python train.py --head_dim=64 --norm="rmsnorm" --norm_place="pre" --positions="rope" --qk_norm=true --bias="none" --lr_head=0.00693 --warmup_steps=49 --schedule="cos" --batch_tokens=[16384, 32768, 65536] --train_tokens=513000000 --steps=15915
Each number is 200 + 20 x the weight over its row's rms, rounded and kept within 0 to 999. Layers, rows and columns count from 0. The size before them is the row's rms in percent of the matrix's.

# up: layer 2 MLP up, 1024x256, rms 0.212, rows 530-542, columns 0-127
# down: layer 2 MLP down (transposed), 1024x256, rms 0.0352, rows 530-541, columns 0-127
up530,041,210,212,221,197,236,198,185,217,221,228,186,211,203,180,214,226,215,223,218,208,185,183,152,185,239,186,186,181,216,209,173,224,191,246,188,197,224,205,209,210,216,151,198,180,196,220,197,218,205,229,183,192,184,228,204,198,182,214,214,189,179,187,179,183,235,206,197,187,196,201,198,195,187,200,221,208,209,192,171,207,191,187,206,176,201,197,184,185,187,210,221,172,199,204,202,167,229,196,234,178,225,255,201,182,236,218,202,201,198,208,189,196,181,183,200,173,225,185,173,219,224,211,202,186,165,185,241,172
down530,041,227,171,209,202,184,204,197,204,188,197,197,161,199,206,185,236,231,174,186,204,211,229,217,172,210,232,161,196,234,164,225,222,180,166,240,189,203,210,160,189,218,171,207,223,178,202,202,203,205,225,201,163,215,224,212,192,192,189,232,207,188,161,216,185,216,182,206,198,195,244,222,191,208,168,202,207,204,185,172,219,218,154,214,179,160,233,187,191,182,188,198,211,181,183,180,185,183,198,227,209,221,205,204,236,213,191,179,209,211,197,216,161,177,206,236,188,201,203,188,197,201,196,190,163,199,167,207,204
up531,073,201,172,206,222,181,194,220,234,231,205,183,207,175,225,218,176,199,208,176,176,194,202,206,155,202,210,175,193,198,195,183,178,187,209,201,222,144,210,200,191,231,191,209,141,163,210,179,186,203,199,209,201,189,170,197,197,184,188,187,191,200,189,221,172,168,193,182,205,203,160,208,209,179,182,227,187,187,180,206,174,183,188,208,227,189,211,195,224,224,197,220,191,196,228,210,198,158,210,196,174,222,203,222,192,169,205,194,205,180,199,210,189,218,220,207,243,211,205,225,197,207,192,235,225,190,219,217,202
down531,068,198,236,220,217,197,202,218,198,190,214,192,243,176,189,230,204,203,205,183,216,198,193,212,173,185,188,159,189,200,224,182,181,200,183,199,197,172,220,174,203,235,219,224,201,178,198,189,183,209,202,188,196,179,207,211,204,194,194,202,179,204,222,225,185,197,213,187,174,212,153,191,213,194,190,209,198,222,218,217,176,207,213,177,215,214,216,201,195,185,159,230,187,213,210,186,172,191,190,195,162,264,185,245,187,191,190,198,196,193,173,245,165,201,184,201,252,217,204,213,204,185,156,245,200,192,214,188,198
up532,011,233,176,187,159,180,210,206,163,197,192,214,204,210,217,222,190,204,210,201,239,213,220,166,212,217,194,197,187,192,203,199,203,222,195,202,172,214,219,192,199,201,221,197,192,208,184,186,194,216,204,200,213,173,212,226,196,204,221,221,231,201,205,215,205,177,178,248,158,137,196,197,209,213,178,195,230,244,186,201,207,207,187,198,183,192,190,191,194,209,197,188,202,212,202,192,178,220,191,221,215,190,214,168,207,221,224,225,176,231,207,227,217,246,196,158,205,223,174,234,184,199,194,215,158,210,163,188,214
down532,011,188,195,247,198,202,191,239,214,188,209,213,212,218,170,195,195,209,170,223,208,188,207,159,184,204,182,208,206,211,173,197,204,203,197,196,167,206,232,190,225,189,179,222,179,222,197,206,183,242,186,216,187,213,229,151,229,159,186,205,158,166,184,187,212,201,194,190,204,171,191,199,176,210,188,216,173,203,197,209,186,200,203,161,207,210,222,185,206,230,241,205,195,191,208,197,226,217,221,215,181,231,203,206,210,209,187,195,182,220,253,210,191,249,198,217,230,171,195,215,178,159,197,244,204,195,179,174,224
up533,138,178,205,224,223,186,169,173,213,207,205,217,189,207,212,187,161,208,212,200,194,176,178,192,195,193,157,220,238,225,200,208,158,224,223,206,229,182,210,231,248,212,191,216,217,194,183,212,211,238,194,238,201,164,208,188,156,190,196,216,199,187,171,193,212,201,234,201,205,169,188,209,204,191,191,190,224,195,215,209,205,175,207,184,206,203,218,178,181,208,234,210,190,172,193,211,172,181,196,193,207,163,203,226,186,207,192,200,169,186,216,207,193,199,185,195,185,192,213,210,183,228,190,187,214,211,149,197,194
down533,130,162,184,174,193,223,189,195,218,208,179,213,221,216,217,214,219,186,187,201,216,196,231,203,239,226,159,177,204,263,209,185,226,234,223,195,240,187,185,198,196,160,192,186,222,178,181,173,204,227,202,189,167,182,210,194,146,195,192,196,209,231,184,211,165,212,194,253,220,199,199,199,201,197,164,225,204,207,215,231,195,202,163,179,214,213,203,187,175,217,203,220,178,170,214,214,187,162,184,217,192,188,176,206,221,213,210,218,238,169,188,197,201,202,195,231,205,206,219,201,188,201,216,176,213,195,194,213,172
up534,096,184,206,188,190,224,207,201,215,236,213,185,216,178,189,193,176,208,192,184,200,200,171,175,210,146,212,231,216,195,231,200,210,185,164,189,233,190,210,190,198,222,181,187,201,233,179,246,172,216,192,200,216,186,191,199,203,174,186,195,181,197,188,206,149,164,193,192,194,196,148,186,172,195,176,181,193,186,227,212,194,234,186,162,198,224,202,214,215,201,169,204,203,221,182,231,225,175,181,207,213,218,182,204,197,194,198,263,164,184,190,235,199,187,216,167,153,187,197,184,197,184,217,207,195,210,207,233,221
down534,092,210,230,214,209,184,197,183,195,227,236,226,181,169,178,179,173,197,212,237,216,192,184,206,203,181,201,199,210,213,221,203,164,167,172,217,206,191,180,172,176,219,193,172,205,219,207,239,185,194,193,179,213,197,197,186,169,208,203,202,224,222,177,209,177,204,173,187,202,221,195,218,173,176,176,213,208,212,208,205,160,194,193,153,215,222,202,239,196,186,167,168,155,201,193,242,225,157,152,219,206,211,212,150,219,187,207,202,192,173,204,231,190,183,196,220,207,234,172,192,180,200,183,221,184,215,184,220,210
up535,100,199,219,202,198,180,204,183,184,177,235,212,233,167,209,203,189,231,200,214,193,216,196,219,189,217,194,162,218,179,194,195,205,179,205,206,189,208,201,174,194,222,206,209,180,208,168,180,189,195,209,209,215,167,211,197,210,192,173,212,219,194,228,169,178,228,177,212,199,195,216,180,198,196,188,211,213,210,203,238,218,146,167,185,202,195,199,192,188,191,181,179,192,209,177,217,205,181,187,197,228,188,197,201,217,188,159,236,188,192,194,215,233,236,221,193,166,233,196,183,205,196,208,176,169,213,203,194,209
down535,102,199,228,180,200,207,177,228,187,161,228,197,220,163,192,221,186,225,184,179,234,204,187,219,208,216,184,193,195,209,204,195,199,216,243,194,224,192,200,187,210,181,215,177,204,226,195,179,204,244,180,188,226,206,228,220,198,183,217,205,182,186,243,194,190,218,196,238,180,200,207,200,184,226,206,208,211,226,147,205,219,161,198,183,212,231,176,192,180,195,221,209,227,203,215,206,239,216,202,198,200,205,210,191,169,208,168,202,199,210,186,195,217,240,193,214,179,246,196,160,208,188,191,177,214,213,162,183,195
up536,115,231,230,186,208,193,213,189,220,173,196,202,223,192,191,203,180,205,176,194,186,234,167,187,230,170,182,222,182,219,200,199,194,200,197,168,200,231,201,174,188,201,234,221,194,217,148,202,195,205,213,179,183,235,192,226,196,203,203,187,166,195,224,209,182,206,168,190,182,179,228,188,227,208,205,165,193,206,200,195,191,195,225,209,206,185,194,187,203,140,216,182,174,238,186,196,216,203,222,195,160,152,197,171,203,174,192,218,178,206,195,231,214,168,199,224,164,223,205,221,174,160,215,207,188,229,235,200,180
down536,112,185,190,193,196,204,198,205,140,158,216,196,210,212,230,192,200,190,227,189,210,207,181,230,210,201,183,238,201,218,185,231,206,182,186,223,192,170,207,210,193,227,165,218,180,195,178,260,208,210,187,184,164,214,174,218,217,199,183,178,201,222,165,211,174,220,177,214,206,236,193,208,176,182,198,181,206,200,220,218,197,239,189,177,214,215,225,171,209,236,196,195,199,194,193,218,194,210,196,200,208,189,175,164,175,231,168,179,196,214,172,183,206,208,189,216,198,212,211,189,216,165,200,174,225,226,189,202,215
up537,121,202,206,209,181,185,199,191,206,207,165,156,202,197,243,198,223,191,174,182,249,183,209,200,182,186,226,162,199,202,199,200,163,170,188,217,163,181,221,211,206,175,204,214,193,234,202,194,211,212,202,205,187,223,223,198,208,204,196,213,176,195,158,170,198,186,180,174,199,177,195,184,207,187,199,206,220,182,195,185,245,183,150,188,214,215,207,182,227,192,188,193,211,193,219,192,170,218,202,223,200,198,167,184,204,187,224,230,188,213,196,197,200,214,185,200,222,186,209,237,185,223,220,240,210,175,210,195,219
down537,120,186,177,200,189,195,207,164,208,170,183,210,204,216,213,221,190,191,159,195,193,205,177,209,196,172,204,194,196,186,203,207,187,176,177,167,229,230,177,185,206,219,176,205,228,199,181,205,211,197,197,227,169,160,197,233,195,181,184,208,189,219,218,190,187,172,175,191,210,195,213,175,169,192,182,209,200,189,173,200,198,217,200,170,192,193,206,226,179,190,199,194,166,200,240,227,205,168,208,197,205,192,201,184,242,202,201,186,213,175,163,197,178,181,177,252,192,231,194,183,217,150,200,220,220,180,227,192,229
up538,126,206,181,200,200,233,187,195,198,179,148,188,196,192,207,199,191,220,203,192,222,222,188,249,187,189,177,207,191,210,196,189,205,207,180,187,207,195,224,151,212,215,211,202,204,209,247,222,184,212,239,157,178,184,208,224,219,196,235,195,202,231,209,212,176,224,222,244,243,202,197,212,181,203,185,221,178,180,231,173,211,183,184,225,225,201,201,183,206,190,201,235,163,213,188,217,187,192,209,205,188,180,204,202,217,201,172,216,202,204,203,205,202,236,178,204,212,176,186,197,226,210,190,207,200,211,208,230,178
down538,121,158,201,175,229,199,204,206,167,210,194,173,164,245,177,182,218,177,223,196,181,193,220,226,187,199,215,220,166,182,196,201,141,201,198,201,186,198,224,149,209,201,209,203,221,200,192,178,183,217,192,173,172,170,182,219,206,201,218,205,210,200,160,193,173,191,186,225,203,203,233,207,213,203,210,179,175,208,210,178,161,204,188,211,200,207,202,198,149,196,213,206,193,221,222,187,219,198,182,198,211,183,212,166,189,199,208,194,211,156,231,213,198,206,187,210,198,188,230,206,222,162,209,212,208,234,203,193,237
up539,031,202,156,212,205,199,184,218,221,190,164,213,215,215,196,207,215,177,196,214,178,184,178,234,189,220,215,164,210,204,194,218,180,182,186,225,185,190,172,205,184,200,213,204,183,193,203,206,225,166,164,202,232,220,199,205,194,153,180,185,189,205,201,186,176,170,192,212,212,201,179,184,184,196,189,173,215,217,198,175,219,245,229,221,161,194,215,203,205,183,200,242,207,224,212,181,169,230,191,267,187,217,188,198,206,238,190,179,206,226,204,208,222,203,194,225,164,179,217,191,210,190,207,215,165,207,216,209,183
down539,031,198,177,205,228,175,190,233,203,183,168,192,205,201,222,195,216,203,201,178,223,204,152,216,202,203,219,211,178,179,199,179,221,214,187,229,160,199,198,205,211,210,213,200,206,220,198,174,206,185,159,196,198,219,203,176,197,204,207,204,201,172,171,208,179,200,166,207,194,172,168,215,224,205,190,214,185,173,191,210,201,187,194,196,186,179,175,218,233,189,145,181,191,238,210,237,216,179,178,236,195,205,188,182,207,200,183,186,211,183,207,192,253,193,210,208,161,218,223,165,189,189,167,174,207,201,175,198,208
up540,010,183,210,168,201,154,223,179,207,193,171,210,220,212,180,195,235,204,221,158,207,168,181,182,181,200,189,218,210,193,206,208,244,185,219,198,191,185,243,204,181,194,163,217,213,213,192,165,190,197,198,183,179,158,193,212,184,221,181,195,180,224,183,212,201,218,196,221,202,222,204,191,211,207,228,155,203,209,212,156,181,235,163,180,176,209,207,195,171,204,201,232,204,194,205,186,194,171,181,169,198,156,191,184,203,255,206,183,206,206,197,189,181,194,219,208,234,171,190,173,207,205,177,196,213,203,231,217,236
down540,009,218,175,198,183,195,169,224,213,248,173,202,196,204,232,208,185,253,226,218,218,210,188,210,239,202,201,215,206,156,212,152,192,200,216,218,198,207,197,181,163,246,244,197,215,229,199,203,186,198,199,196,188,188,216,186,165,189,181,235,201,188,192,201,194,246,221,196,173,202,219,173,200,215,212,204,189,181,212,234,188,211,192,190,207,209,197,173,208,228,231,191,204,193,191,199,195,210,215,218,207,210,199,186,227,162,187,220,208,187,195,175,201,190,166,189,217,185,207,191,213,190,184,227,189,181,167,193,215
up541,123,197,195,197,190,248,228,181,207,222,165,188,195,210,199,203,224,188,248,240,192,205,188,170,213,209,204,191,181,213,213,155,201,178,227,159,216,222,231,172,199,222,232,188,210,212,195,209,178,211,211,192,201,181,192,188,173,223,181,200,199,196,206,202,206,206,227,169,196,170,198,187,199,202,167,214,203,200,189,227,225,216,214,205,173,199,203,193,185,216,219,235,188,217,195,175,206,245,187,225,206,248,161,233,228,207,180,212,191,209,212,209,229,213,195,238,234,223,212,186,208,181,192,191,179,175,217,201,201
down541,127,204,178,206,199,171,243,193,197,188,236,202,197,206,193,204,215,169,222,211,198,200,204,219,235,219,222,200,256,205,199,206,228,199,207,201,146,199,153,204,210,211,208,186,193,174,146,208,201,211,188,190,194,181,190,235,189,221,192,198,211,214,227,200,184,167,216,199,178,182,193,215,231,191,178,184,214,166,172,232,232,207,186,204,203,214,188,202,186,207,236,206,243,163,222,220,182,186,228,210,195,199,177,186,189,193,185,221,173,222,237,187,204,188,226,187,205,206,232,164,194,176,209,195,194,173,192,197,199
up542,027,237,201,168,215,210,181,196,201,179,214,218,190,212,173,241,140,242,193,185,230,224,204,181,212,193,229,169,238,221,200,159,205,243,208,197,204,207,174,237,196,170,135,209,219,202,229,196,198,187,182,195,163,203,201,221,197,171,232,213,198,219,218,197,193,204,189,208,177,193,213,192,194,208,213,192,170,228,207,223,207,177,225,210,193,189,190,159,230,204,189,179,217,221,208,201,174,194,208,167,184,226,180,205,198,199,196,186,185,193,201,179,261,215,190,216,184,254,215,222,179,179,202,198,199,167,171,221,221